From a checkpoint of a small transformer trained on Wikipedia: vocabulary 8192, rotary positions.
Each number is 128 + 32 x the weight over its row's rms, rounded and kept within 0 to 255. Layers, rows and columns count from 0. Numbers have three digits each. The size before them is the row's rms in percent of the matrix's.

# o: layer 11 attention output (transposed), 384x384, rms 0.118, rows 101-118,228-245,356-373, columns 192-383
# v: layer 11 attention value, 128x384, rms 0.103, rows 101-118, columns 192-383
o228 103:131092132152096119184116120108173140074124088122162095105124174122136104141119133084069161132133087102173073146101144125153178132106100147129111072111086132133117141104139074174084139140092153093107088114098152131099108079151136157150104094139129128164124130103139115109137160191146112103138143198112087122117161130171127133122149139171112177079134111147223110142159137170152110117123110204124129128150138106128091122119174101168114112158129116149189102168149119149140118134148152112146103166071130122087161088154155190163211151161105100118155156162139129114134130120106132138
o356 099:148201184108157178131090147131101130127150203127143084163139101155136137112121128143141123170150095160221127144084105158140132090182144142066138086185094135059089139199191181127062155119182070098141087070089115132116146127155090114177148130159101177113127162168122146164108126101094125179102087112061152142109139133119191130132122116182060116147143136175119158105151138077145141154115083106086121119070155119130145125163143116165125139108132115138065145123084184119122121089128107170105107093111085117123166102140135092087118048106088149049110124194104162149157112095156187135
v101 101:113138105077132150129178136126125174080089109126108119113081090157112127168040155173097097188113138099122106145166164064119137095078170118130137164138193136150133152139130136076117162160190155129112148095116132138131126152201143166109155185175141108181147138175137147191131129124128156097100142156093152110079097128109039162153094148129125149164163154129117084131122187174167161148100079109118181134086123125128143236117181125058096104108169155116135110079151080088143148130139092150172145117117172113116155116171077155132104122193165163126115088045211135153130192166156125149
o101 103:094167127160162169176114116110094138132134064171136115089182063110153090126134134173143130115108132116127133159046091086059085102129101065117172157109120127091137120120072116096107190171156142152169112149061133108190143190160144121151115200120090110113133150178095144165127119104131083113098168144137154120127081103078157067229091129133117080102129157100122115090173163179202159142122137104113161079137085149107137102205101171120150158131109146120133086125120090118127159145148099154183126095107140136144187145161096143110194123146144144085170111143098146107071115112135136103
o229 099:118066120169149161185138138166117157155143140137133170186086195091107132173174152040126141104141106140115113169121155136143071148162104171139114135063133135168117162123176089184098102095113152142084114147145105070150086129086125077146168093137150147154096157133106127084134086172172154123120139091084088122194115119199096096131150146117083143085166155128098185138167153032051102190132166139051167143086175126109099117101144102131131123141132101124197158190164106167086119162143110133033170156149080149186118106133167131099153138095108180172179120169144121075154131093132078105
o357 101:155113098129129129073112133168161122098089216131145139096109154143198138133170108170118142014122153135078162142099093129156149152148162108117102110177166117149066078150127065099122120057159123083130145116131146126118147145134096106087106056153090101069132128109147116108111150170097124152153139153178138093144151170100134134083111115117137136103111091134123126135066117141119084091170137147158114158154151159171146127080085170152085155133133108165150170127119189139114088132132190076159087134092110150091132159074146094143107141125160142147077215121159150146168112144127108157
v102 096:191089153106138137155118089149148118156158118121146097092092181112106175135130117152104167101170156168178092136130167174129099067137098110114070171147147050144136124116185095113113103127184144134104100132140181056209147162118143092159139060152102099072146119129168151147118147152129149222104138180172155110174170109133128172112140149175153093121135109113187109179110130093129122161079169077126123054072089110136145084172152116082129186148072119095123124140162147162104091130119060149115140110126087113187110076106127104117116145102092199075143102083149113109121105124126106098
o102 102:126126093158160174104122141139180125122071098152122145130099151094149122104071067167115147146172181093183040138161101164148124146141086124185091116128131118129130090098160051158127066136124147150140104127151097143133120172101143163152143087162108099133132092136106105192101217199135138136117130153093139117115167113124119100109189145118091100132131106084174111153136146110193085095088118162145165143086089158099152156106139085097076130144140204116135092189140135194084111090100073138147101137083107137124154173141176158127117140203127172154097118193147101133052096146112167143
o230 096:080112103115131172129133098123141160088110094126176119134137145097141140154128104060164115157130062165124166157152130127147169145154115200140134159113093193099156097188154138101092140109088092101098137067100172138112166029126084107117111074137117084127094102145129086148110112132174064139137093126063194157100157114108092136115132080094061148159143107137145202072159085154048194145147129143184130163097151133143120121135118106151177139142099161077187125125092122103130098139123157149179091163097107140147145128099113165159086068165135086100152129108062158142137183188138088139
o358 099:063143215106118120131098175119095145150110155110091117113134117144133185130129122130178133145068110154065136119082161138087159144145163148132141064152114079102108157057047111078083156110078122128159176159154191131131173164088095165146111161095167153110148143107143129084127049070110130074064156105150137143100162207166172095180130140094164135162147099144085106092102143183125179135199122142099077158189077086107123176146131105138148090158170135180034174091069149091119136067153150112158147107123200126141115135149032106129130106133101147136144127136093128157162176115134162124
v103 110:173144162176135158114120167173102129127148109083132113093097150184177124188095151152110117075084064120177128108152171120064139121091150093156112153165123136140066132171132146134097114133184204175167202141122108141132140164067119123100112153128081128123134140128087155151117161175076142065110093140160142074108123147155129133141044062151155157099115082114161107159111141184032141166091095138126154083122153130128169177121101186147170120147105107090096169165143170086116126145097153100149123090124148096148083152107057126131125097143088107115117106089147151130105149096133175092
o103 110:103177126124144091115064115124137137128152161158136131104129123194100163124105090213121104098119137148154156133114150100119120176118130186146130140100100126139059147091193174140170192179165159101170107166159103159139124129116145161141104181151092147138121108149129127136165091152131156099077159145164112100188065118110108099140147127101154140106079210098097055157162138114105142127156145166116144121117083117094148110066172151085172179171114099118162142097127087122073096111131166133229152147128153118126129148106108156114158095123142109121169114106112193133120071064104101150
o231 098:148139085193114199150128084125173204137093145184140105111150087040134163181143103084161121146115122146089123114102134107110133104099171176148131090148129183087123093105119119130160125148137102113134139070098121131162126124070122157111142085097168123110141097103165102118157135116143088137110112096110138170111100147103154176188093162116096096176218133155113140038128112128130153126121164168134150092149105154115091156213086105139076126165161136094068113120101103169143183105181109100175110121141075097127132101094233124130122156103186123174125182129128100115161167126120163149
o359 100:121120166158097136192178102107116117095082125104126141148113167115166135113117174084166079187187164120116177154128094148170152100171135148111108125116180108118189098141122106084115107081078056113119092170114113079182163105171137106132117112100140159100124094122135113120140186110139162120135136165145127114173139074073181087104153119150111080160124125193069168131113103102173092064161145140088092078126115141140167095085183110128082100105100171139132132139127083103094088089101126145080098156110102112152147141154126129140149070152140164147134112118131125134183123145184066132
v104 105:117110142119098097103130078118115158077106096138133140139109142103180097156097110092078164083164057125089074159173061172088115126114093081153127116124164144041155188103136110162111220137129199130124139126126088061140152109102113054130114144062121119125201122171114174065051047110078160115148103150152116089132105146151151101142095120133133169175073216157077154104125167105160151091157121160116150117171161145105094161128093146103073150124178080108142125222132091055095142134152123113140122100138144125132130109180161103139192136081153138085158134103153094145125137143142107132
o104 116:105111132093111176102098113101140153111137167087111097141139078150087107116161160131078090151125088157139091146094106163135173173132121110193072103096128118118120152156131183123158188159088079085096121124132148142215103188146082141171169228138109124116138119160140136182121133077098138103146113107190136091147111099148122104168110145122143174128094124148161126143184080160099163173157119156162137170172166085169147128161073108150104151120162171110126128119165112112119160127165089070139129141213158169125179115136075095131129125142097133056143145088170119155168135126123106096
o232 097:134122166166120089104204144089138074111163156151113105077107152155167176055119092160135119141084162106145107057146165089095160121184130119107093123157125112165119170147103165145145124122140071145184091118092146122089140125102104118067131129170167102151054109148151128131119126188166096108085085123083113087089146108179141129148137086149154133160186104125084160145115127111121142109148134106155138112121150104140105116096156134120157105094107059133170140147125091115125127149147160160062126157094106058159112159095134147088175193119130183114148145153103134141110076113200179084
o360 092:162141145146134160129142118130154142147147061126164120167051128060144138144104125158218105155087146160149172083133134118108180147088132140085141137123158151169120124142132129116099084096151160173065128110087144115127140145128145214113127114093129084171143119127157082188154189108119092102108178145123150149071117174113061112104117108170153140149187139080161146165130176130112085069144094080137086138119133140150162158153162116147170119109095138137079154098158152164092126152114167126082141090074061105138166129104135092119067150158146099132120092168085112124171167133172140150
v105 104:105154178105124149132151109142121107111121125128142106113167118125158139113121084072163110186114113090112108112122184149108159070154145082138127188161111116099154121092112131148200181090088132095126111141118160153159081134177116141101079191163099101123157120095130092163146129096125121102112153127131126105188162165102086161055206144096162112152099116118142113082130126188123092061170150127131098117174177109144147119156089100108077083142085113079117093131092062145120117116149177115129172162163148140143066109117134100200111178133146160160095174152133103201109194083219146178
o105 115:059111141140115138149161080108163118114162133156141184094152095122103191067138127086121044102098126077132125100082110209119096110074152111142101143127123124092189150152125139136083162102129103077101097076129170074103102151153154097114098056127127103162138131134130130054126099162132083164128179124081138194178105091146187139122221122109107115144166126051095097163080179137106164129153133147090162156108127116192151171134100135110147097153097137176141124140142084126088121117162122152140170155119120118122151170076161116134164132139135179098040131122155130132148160164170126132
o233 096:107115115184105087137134138082118147116098121132136126144114121110102106157119064194101208121106100165128094188156151079142176120134139145075179102094145099109029157127113095121075116142149161134154130147145137145104126148142139110090197134151114165113128152206178160187145137129103150128200147097169160066125106137158110093212106146073152161027128163159152129167194090076119119130107080107150122140141144138137133107150150148165127108163119108103083131183133129108125175150114130167145105098105096107123142195182140139087139198141112106077157127075134181111104070082093118139
o361 095:162082174120108102132108178092132138150143174108160080104062086190146157125091119113149182141143174130135212166147111102162101150159083120177143079113166142168089073171144188129146108109183117193192147130109148150172179127049166122071093131173119192097150112124195143098076120105131120155136142115079173121118148110125146167081073154173120128187163152173128150154147151156219114105176079145106153091148169119055114094133129106146130185065113137118095177079133212182123163104150103159160139124157094151125070068148061127080123121184092160134160086140128154047159085117110088101
v106 100:097191095129107117123182140134158069109102096128117095122140170111128083177126134093140120124118099108119125138179135113152149150099122139101137120157134143196147156108128126068118140080096095097116151161127131102123126137121120074112156086157128184131112080160135152109102139088070145108146088120165141117098136138137110047119139156133092101117045105111115111147153091099135117145104084117131127163082068136106119040143069127159153115185148125145106113117156122191077129159115185126127146090097109169133114170070148088177147124180163163185097159113141077157050169099106130123
o106 105:144116132125131078173163144125121114152082145157162177156092142126107162164177181114171108134144086112091122119127156103183093085071161213184156113165138089115105118146141111127098119074105183075205122145125116072092159108108140124087140102111093106155079096125065115067068116067151112086151139109135115136101190167120068102139127086064094105151105154140107133077091171090092136109163131128161193128114138108143068155138088173194135123133108125092124117109127136193128117113184168136158135141080128102123094105142157143104174120060174146112142129116077162141177105069168084142
o234 101:155130118125166128141136129125124103115158150129121152196131151105122178099142134078122080114106186107105122233098102176128140114151155088143095121044114165100123129142127125149115085159144123164180115169144130178147159116072141148184102152077089085091149195137158145143104167083149097187129136107081120081119131112094156086131107135096125195098118079061120094107102103129127123150127166134113151133161171107147156122139124119113124089115156070186137100164119097099091153112063028147064176139147116117070122155192142105114130112153146137180121130133136059142172137154114093119
o362 097:159100114124093129129081080153120211116141147123130139147125073171101130140120101157095127159170158113167202093106116130100152112154171119131131178091102141083115097195123129153141173118120088156131130064139129131196108144115087166080074078108160079117116072172177100161147068184162127108137097168166153131126084118131140115178144135135106139154186135128077099184150195134078106147132114114087078116142164102107071123142134143127098096115078110019128113160091126098176161111143163124039075115159111113181131110096077143110067157143102150095099108135182142104190087141133133152
v107 102:140137145164134147066176190163117131121150067151105134115120177071165081108122161119091153104109093092104204100169093139149147083075177141167097152124129121126140113112133151083098158103184116114061124094125059167077176080142098151117114173191142133148115108140148106218140084097133113068179095186078059130114149149108142151127132156093149098142106149157037146076130081156132139207177151100092114103147161116149129167122129098130104082168105155134166117108100155146080160126080084125132134187167122132135139153075186089151118139110090129121133097127164223168110148128153084169
o107 106:142143154123129174098149151120123158155152120156149157134120126144142064076158116173074156108156129076182131061127124105121136087082164123089195143102141111131104114118129129073099128133143153129096223152117110082101104171147115116137123177188123152153131166099194122112124104045118070128171166138145103121161140177142158168159186156167074099104161095114117122157145119162133132122165156146171136098104177184145085139125176124128142111119067139162108068146111145119138092121145141097221177070168131127122071125168126143179119117136132104109135115152160174124136133113127120200
o235 095:141122136116099166136102081077127162142092090106087134094139202145108123159110151108139094111061152132081102160184173095177152163114097158123163153124101166231166108160106109177148127126145118147128136119129186138125126192094108160154127082038128117168152164182100065092187180200094153145088112127116149127144107140123140132144143115117158129136118113088172077123084129126175129091043125098084124210175131116077082131104113122145165140163154128131112159181168137103162189173124177102133111122092103062144121096139079080061114167149151153106095126062140106132149123119128170129
o363 093:123136130170092101095058106131122127140144154157142103153124079221114105198151102169139132140114195190152067160099166161095101107213106093127141110146091138104114144153206134129155095106104130090184132117110176137130143123145128133113125086110142046037115139092082080098132154087185186171083128126159187143103122116186101125108066118145144095171120118101144162130120087128116117080152131136171082091068081106164176165171108156074129150032187131088104127137173108142144093053164155127107104148136128140142162133152096094097129131110152130174100117157179096130130136179113182095
v108 098:137166080111215148120127117092176197154118112119129136128117136115150083096140136114145159108066151112096135091193151186125151073117167163105108156126130122193168141105125133134186187124082106090159127132159128145140139179133169175055155136121122096132132111185132124099110117168185089095118138168131092157107190159144139148131126130126075097141162137116106164110138236116127159192088141142160127167109102108155124105130201135131065103132180076102116130091173156127111201143123122121114108120188068108168097139132123136089128135093129118126134104144146083121169155166135065107
o108 110:086116161136177130095157083130146151094165166097125109132061131139102141154107124172198096167114198186150184092160096122084112172135117140083100112092087146085160172160042126209083121228140100116101125094149128144149135098197194169119102107129134120122118100148125151173078106185141148137163126150168134098078181161089201124119068207125117174104120204123085109104136105149159081103127142145123053143155101069145135113169128139113109103155116164112089150108136096135153147166145092110122110120171082085153145095085092128105156114148091175192168049188103113164095137168125135112
o236 096:113109122133119116133065114113150055154125123158186167124134102136152170107137166092082103114122036123166152171108177146149124128106170122140181142079102160162107217072159103154158141051159093087158171095122107094130142059116124123125167164077098172192102184075138130140107155106138084138153049142155129141145106098135097100143116129116168167142122140088101105077109149111105109193134129135124140136159094172084159155053091143145115125081099135113178090091125174097137151175079139135143168156114132143082151135163155092184110158145114135056066116061125150130138066158156171145
o364 093:074145139115087128154180195109116078148127157107167147170089096096112146123137109105135155165192133122084113148107113143100111161115108127171118165155119095142108116108171055091105090075136138150143147139109116127089142147069081086179139110182155073156208123106125070128142106040081125127149165136166150098099024073160076145137135136056188119158104092143092148136105097161106130107147086086047174146120138135117127097146106094118159147115183168092131076196076116123082102109120089106122155089095127126113110159110152098132149158120082112166141178140195115103111135113124174145
v109 097:150122127152074172155151128135128182127167122105170109150161117135140067101108157182162068160108108192137147155115154113120098093081139112090147133134125074116142133145149138155067102129157147144108161134167100192180155115130139157118063151089116092073131102128140132119132151163158089141060121148152143146148138127148103091107089138145108131168150164148135105173099129218045111176136147133205101096139079103166102105125160111145079097095171085149184094165122083143062105108137182118124090136090080148123133199104128115133118119124137133108169150117064103100138104133101126143
o109 107:146110142141098135186171111081092140083147180116085109140075167115112069161125189173166112211192190147171113122077154132106106121052073158123163120099117098130162098094100146107130093141125108169066106148144084103105068077156152155113069166087118155143109117091084160220141106133074117135133128112119122109138168078137144080136134161162172188118120122114180147148099139114096147089115160086149109157108117118109146109125133111108168096096135136160152141133061099110106111143128157123193124146135097138136183112163122182134095108119148147136140084168113133093137069095137166141
o237 092:156151090121099114108085134124086085150124091167106128098067176163118137033147051104147161114091135070140155114152128152082166181129136093104144143186192098095106117100142139048114072108143143139144150124139112071133122147159108131144130111115088096144129175150109088129161120110126123119153066149092138190126145157126160141147104130138074130137215113165117195120130195182160069145137067141099112137197104098102072127120089159168135131182190129079162170126118138126142066121081153116099103185138141106109127150149110131111092125095130152150058128128157143128113148158125085105
o365 095:092139186102149110067082103140136111127137128108086108141155242143134167145138094082062149117101072112106065132199080155143136157164098120139099125141124138093142109109161120138111169174141109148142136110106139120128133173115167137106228151189163190057169137127100151099129157111179140068137143109144086114072164169136152150157140097084138115103124095110121116114138093089171110147141149062054106156075166132152111130114100100076171111092108111124078114098109169174122153105133089145082176159149147102119078116160144104113111116142142108180126131119124129166151139121141098113
v110 104:104111152113149170187112171086137148154184103128166147154091103102226115157140124165129151211095179109119119111123151092086141157112114145109070153136143112113107101130168125126134125127159096133155140075106129117116154133215100164091078134138149148142195182118118136108151122195121083100105137187067199190097145066123131140166067142153104127155083122100084106101154151189151123184050198117157094118103077110105125076089117156132069099131171112136177105172112138121152122084069181102170150120111133174098145129108132128117121089120162129137107154099097120145122165089121128081
o110 103:094093074096140122144108137096165124169120116139152142157075116106142137141133113131152158210100186120112143037168179092108137140117131133152101138123144118158158073108120128112101137112120105136129154183100124089137143172191144164106101163067114144114143135157095170109126118125110146089060155124110135179110105105171095120199095111101102111108152165075168066102078111151163050130077098113117170140116097127128141100112150187098127100141093126139111123090111118119150117158149109084255088137122119166135156082101105159114106110105145134078109095077161058085114134089104118084
o238 100:188136167158076112126179145114111134150087169123087109132173085101123166100134150115171083110122119094157140192101093138183154144192108121092153144125127115134144117136071118133125139125103101173094109140146145137155104141106125111173153111065095127078085093185125076166177154107087108169162077068174087096156104132085132122139087143186139173058135131147091106098087124101151183119156069127139137166148153171160120138149063081168196180115122096128092174138145109179059129127090132100087061120121150114130064070102122115140167195162146086123135148091134118138073071154131128141
o366 094:129168116165163115103144071142144119089139132113087118099194099149057097116136151172086115097136057186144147120118109188183139054149136120132198097127103134129145085097163119108114140166147189083146131132156144121084131095129107138113130108125113070182089100124145112100122171130105157152144078112117125106095103176123179138110136134145127156123113091137133159125145136093122150147148112103089060153122186109101138118138139111149150136156132153186146128132083148136138128141115151145122106166163148124180138175157134170174152106100133128165154144121138121155105143163139223189
v111 102:174098109126158104157155075149042126151084092133111100169101104155149134120138107085132129147155133074127142129102165111110043099155159091187137139059155099167156073127203177131113146153097062139145104163178137126121064147127148113156130066146099149105164116169162140135113074122082147100184056134144165140206129128065116158201050111116151102135146085140127115212146142181161111090062142090100184107084124182150158154091143130174046145103111120135109114144161179134139088116138167069178156147122165107126171135134155148176140117095119150124129083141093113110127109141158139154
o111 105:095110126138135106131130123140117123067129110105129161172168159166150074135144155099168090097106098146174134103103146071099125140210188118073120179087112096073077142147147108101149131151086151130155121132172089089150094101125119116088165111106142147149089129136110119088122133230069180110147165144061186133181136135095152141080120142112145160173151098128155127188145092093133120086109149182132173126131125134149160123121101125080093127109125171121082102167175094120065101158156104134157134135092147091120142154081079130118098112068163121101129132180153149115080182139142105139
o239 104:103128150114084163122118117154129090184154193131101122077123109144098072095125155110081166092082175136087099129231077141076087097050072068125200117156074143148139144084085140157135096170123111081125111110135094195152206138166122136217184117113165113129164182131155116164147139093180102178109156071120046123081156173141097121152122108171150118112130126073083113100081165158174144181145111089074083156136090153117164142129120112091097152101148118165161144097146135133155128091111122163168082145168104129092116157155166046108129152173115146087080130115162087190132113093101141124
o367 101:119143159127130151082117130116204105129133127154167093103092114129129138121115089182157095130148143112124101169061066174165158164086117111124088113127147124128119078154111095094147127117170134109126144093072131148098141111087119134122057173096030145131082107071164129091098150071146118134081175168137058091129119156104153113075211114141107113095124154165161092136149127132095087168172160148181066095102105146127099064151138133119188131151100075184179161159045147147098147110136124192168146121132096139145114075152134151138137138177148100149165172116146165079129125166138106111
v112 102:095064167124114115173177133132129095161131127126068104121139140126104087127098123173120145119178145169115179159126108157153171100085141143091156098115178168132121131142178140144118166115124195082182134081126136130070107067105074223095147156164106188127145088164134122117079099086175139142129083141087101059137140146130115118171191049099100071094156115123166129158135112164147050131120133102122112067147200135084120129098106123170116140128143170164130109161136115132120107038145037154162173151169152093124129183117190122153129107114137128090194150107128155122133032100103128152
o112 106:186134164063100132096100110136115136112161111132052136111158111132127066131091146150152141076139065174131157076142095141136155126111151178087130162089160125171090123104164112094158146092103115178108167128103157155120093141101125122157213103119089113136172178124123161100210139082108103179122098159107168148139168085166122134123130189173160175155068073086130156135077103120143155169130122106214080088089165138118124126115106166104144093086081130116125120128147218117072146105113183170108177084160130107152103157103120049071093094072130122069118143091182145151130166103123094119
o240 092:106111086162117132122064144130080136074155112162116125147114182111102110110166117080119137126105158069124090206117116116159099124113068087165064107079113102146155144083096080077153089149102142075087098137153110150159135137130081100087108099101117141123178115098109123132149148151128102105155128144118119111119082184099075146097102096167134140085094202124105126167169127162169075129147110195140104168090115149147080132172105135137152129116125091107148098113098127123116153139147106144100133111099167147165143165130175180150142153127073164165090103144143114084155193099109087126
o368 097:151142053150159135129148123129133152092195080119171138166092102083121117136143189164114101137155133125100117152132157169072121090156126181130121137171105152067155050092111132104125125102134132130065105104134179131120152090175183117073115062170104096158085101105159097110118112195126113127153143056211124154144041032130148143094096153119144189071170197171171106150104212141141171090144100131147173156120068166152128148130175121112145135137132138123158104110111138149161147155133163124174132144053132181137104076099144119103154118137068109136109114106178137104039124122178163108
v113 100:146181105123089075116110107113109142147091169130068122128147117138147168161151177136104180182107138082142119208130142145139143110048086158101080191115135071138161105074113088173179136151106121077146123117194110134154076211127112196189137069124146127194137084150104169080085106099171068156132175064167074107179127125109140128148107147092105184122185100144079077160099142142105101128127132176099154154107162079127123145149095134133095125085092109076195160136113143143126045144106083172139155091185081054130109137138159165152161051092145131145213115130096150154076122152122122147
o113 102:208129135148156185112130116143141124078143139139140127134104087125122113201101073138130159162099138065167098185140203114153136122108069108138127146143193101116119088087154111105120124175161138157089174133096126120103112125092095128179102077096155136081135173135142130116156125142157064107109137132139115121129110174151126164087059177108126080157144165110077091115111134121202129125158108176148118130100111116116107143177161066141111190154118112158100096163152144202087099186127185164107161126096100134089083136092203090150071087154120165178150199087139107107136161113142158151
o241 099:094127006136110124146176145213149104203108109115169129105102121140136100066144212145125130115113148182123112118143099096118138105092145130118142145081130169106093166157088106112099080153087138100160121137119099135146157130132129173128154137156181137120047191154170121128143132121118111152103080137118174150117140122127122105136129091154128152132122147142164178101122149192084121117081174149116126104099065145166116106113062117156163078148216134147051111063106145047119120067195088129120102161127114133120118120115034119090127202140170114179128104149112120111132107116148130143
o369 098:098152201131159111083150127100126126118159090091161122168094122136112095110168071127134089086130086160089177071085150078111109120183149108151146123155139143153138171172125085113058134032149173188097139124102116147127105060127126068047172164148097132149130140096135083136148092104117169131145100204141129150045206149106116134165123094167172112127099100128183135113154154116141147093112165102133158145146113164101159105109127107152128141150154156136109115138151128151101145134092179125138114115123129138156170110089125146074137144070145119095001108155166130133152185143159132134
v114 101:141109140142067135173151161193102107092156159115142162120159090124103201068131122098115183122106156128131176115152047134094120105127122092126137106124111098096176104061110093141175101100190095097063105073170153122094184155146149128138132171115112169152131121134129120120181123104081181069107143167123091135167173174193102136141123139104112106137174067106145123165133128055088167126122129157148165103083164081142088134123137104082103094128115146163126098152124109161093098129140100129138115129083101143153151120144168149198101148102186098099092152152136170118128083094113150138
o114 111:189116136166075107180116164156107121145138138124139133143159079100128155112121140110107137136131137099192122051027133164090101144125159054149073122211077209097121149191131094180191118118117098142093151107057124164141140102162107119200130133148138130182136153107128085107188173105133090097123092119068081122116108165126126219104105127188111164126044103138175121122107170126106159098120094109173132117088188119182077157139161105113145133151126127137087154134043108106138130138184103172142154184115162149146164196116126065156155187155154103086128103146150127116082136115213122120
o242 094:129164129122178121080177105147150124146125113129137159106108111102121113187157141103175059109162114153106173142169113058164101150137187193191170125087146071100094157100124133091130105101104145112176209142144078085106125173114139130126118155096117113139175127113147211125103078159083103197122160090089103156113152089130136133079168148170167128092127155088175105112093101106166125137102105128102161126103069143157149132109121136198163148123061079061110118102102169157102156120098121129106134049192181094071066137130096151100094135064175141157090060100139163199125161194091139154
o370 100:112146110083127139065199130066149140158110128119120139168127195159165072108153126135132133104110079119085110123114164132121204094129134198085139112113161143079097142098148089130112115140115186078155161163144132173138113088104152130138077118130136096106123137176137122137106122111197065160107120106141120139127096120114142092151186102076110129119165143200068147121119062132140128152114113155041084111152141118104168150081114083094119118116198060148151093101176201072135139106125146105112134145145148131110129132110121156086096141136089146168137111110109066072182129127139143151
v115 095:115157097155116144124168084150200159167134141051151151117116089155064117095134147122174094166148190202139104151120124148078100118057201069174109106135111082170152158125090118113115122133090200123112145119139141120145143129135123147178129119175158131111106102142185170095122176133125131157106097130146150148152091103132079119093082099060142103073175092063103073128153097137134127151163131158136168107107157112098154158164157144084114134178173078075146137153139131097096142130074210098175136126094097131073105177112226157082165137048121086184061142128127130164168146079159088105
o115 102:132131083127112115148111123135087090185127100130146125135155089150106114092160183139115117168131203160186128093123127102086130143085143146206135115129095166177149111132102120161143173135144114108162145159097119030108183135128181205170094121142195124089162115126115134104179174148142099124097103150194141097105149147100150141113154147094153143158146109084095104092092137149114108181101117118144114142149151163142153150147110103173136124126168137073118113144118136127175113115075137082223173112094167116085154097078162166097172121121124103087114134135067115119049120160173104163
o243 096:132114132075080133095144115126103125051122143156145161128192089138151150134175173132111176132078110057162160114108073108102169101128076176106143120151159169095141063113111108086143085126182139090098164134094128121114159097148102100138087127062132157128089132160097148085073114140148121109154110092125154181075061112096144161130133099185175065113101094194160160176154130142100103124083147099157101111150112123099116134105105111178120129097093161140208134134108137162110139115156105159215129212225097074180135154118102129139161141149146163119121119107170079154150112115067126127
o371 103:115099155153167099141127173155101129106161101102098105139099173121163115174134078152109152062118098133138133148147135136169095131209130126085105109070096136083155140181176154136169160176163126206088085062186168158122091118094103126045145153131154138127196134100129157171109084117092136141176180158098070126152171163128212151164144155104125149168106158142097192081094136105142125085082135124134145095139154156152086166120092131126155155138079089147096111080112186168161150117163060155022081125127062173139097101134108088146095127134145085170118130110152163152101140137133128067
v116 099:129129091180170145148126154135137161112118154136105106126095080172099136132137117153121136071158169151097114128134144142106181142167116125101110136162154124122090152132105083122158113080153158177158111084072122167120193144113153145117155131088139121071164170138141121101104131132104155153116196085166093078164139056132111119064189096136097158118156167135073165135117122126176124121123122158178106133111088155151116152075079141190144094116103081181165136107086096151113133121134182129098155121146152168118116125134067122074115095093131138093142091168158068202136186143120089166
o116 105:110145125118145160149130144110098165087129123129140116144137195154072148096119087129146145134139176132153127108162163132127158086113111154118120099118165148158059136202100118139134072100123147150168052161083114178113106151123172108152191164161122123132158119112126098112131175126174146166122086110143095169101148109117118127154135078159181124124178161102173148089105110118124170116092114137126095113185107156110137125139202097236188102079115166138182158109105131050154136076163133105041102161076111099101181183150137088106149122102131177134142130166173131115117125129107130108
o244 095:105064133044111105096108041131156120145176112168114116092153144117151139125127118148135115068072139165177111096110105115157129149101171126120139141162147098133202130129096131149149124105124111094098141137149108096134127112109117149071108165133134087124075152143106163185095097115114083096232097131087153125104179109153142106112079096107089163165139111073066125168135106124089115115115117095057119148147222143168079131132131117072137157110134127145107146144185146165140088164107167121115192136127161155142176184142137172137124119133183125151129095103104114115155135108175121158
o372 099:115123176121105126133129137100169131135153142083153175103142127105118115125161162112114138182079114099211128117116122121135130159168141151223120167095120098086111176113141184083107116153106127076182161185138129142115142114112094102169116106160143144140049118114086101124152144177074142102071141106076096172174080162139114153072151171135139126106093121166147070095207136072150117149111164093090176104084115116126139145143121159102069139154176123136111051095121156163156066139119045142077076137130071202118117102095126113171113091118104123122099120175062176102117115170131123087
v117 097:138128185115148162167094158116121126148134080086124116169138105134135119131133092199158155145112141116100117077090135122173162158153084157094096069145099147094066095136140104196134086128111112136096082134134078082156078106157143175149108131143103058125136120147099191137140109135139126147124055130103187097145174112127182127176130109154127084093129154093055112168066060155133107115185133129135189162164074113089124104126125111117140119168126125119133190134106135170124198134156131142143166098120141130048059105092168182133156080092162100134103154080105144092129110147185077150
o117 101:113140092096095134133093129087104074107100168111126149070130090129147133085144093080084099090133090104091143184131171100111193187127145156136190150133126101060138144118167057148164089109131178136067159113164144088111146091085167180159110130132133109110121144186124130106142196197100135152145154157183105132147084111176138169138136139182158135145115098147146111166113143121161048170121176129095115104121180087148194057167086138132149090117125151085142100141110084099104187149117096144123103098182178185144185141131094110135152125165096077170056108125122150125130085120092110144
o245 095:100113159161140140130140151203192143097159132123082150136106122152060100106110145146137110110131148122126083145083177152127032122076126123150167115084192126118153142093156182139105164209133107081147150189090124241143079124130140149073100090121124154170148136113083094096093126158154154126140114119153096132119110140125129184095130121113145154135151194076069073087079138125151143098093178156153089126131100163154086148135146073148153164105117107135108139152145119213119109132140147129121109161095128081141127157193167105085150155119128160145191088121073142112132126131135132132
o373 095:143127141085135089097150145159128142196202190115151120122163116138129097103137126112045121149117181154141156105168114174080085144156120090133109130154134161156132089175091153094138125095125138193148155094091154133077127170109119099059137076012146126101143091150135058193142083161068109124158145133167118168077187067128136128108137175114079127115088085129136169121149158100149082144117102104160152199161175080082151142074175141105119086082115112141116089096170173106138103169051112160072168149111096088132174125101155127153116106158143136090165090079146100115134124130118108113
v118 090:124092122105101113191094117158123066136115134170180102086112168125122110169068159193113133112092137161149080119133191137147141132188121097099156121143071096073116139167120073175079143083150079127084170089161143156092129153112138166162130175200061128179149104114121115146166120137156132031142130160116111129056090161155066117168123130119074100143166143132074109137142129115132104130128113143126182162102153128094125114121118171135171097114124132116119091106110153143126184166104121162117188104139126116135124147069145137084167104106115101163106176098114163127129123136097115161
o118 102:127165135073156146131126183203130134095145118116147128122179119156135148157149152130077201133171120068092134115108142089125093108123137072101092109150101166138121109127108199136144161157112091157074077082100103160117095146103170129147100144034127180112128157077114103153180069166134129105161145116149187148113107161148140181105121105077109135058094187085150109182154104124119085168138122087159166081086153062076146124154057131151186140166137124037141091171121126081110189112134145110107122145082114135159145076125196132136129127105094085169090093079147110139064115127082138145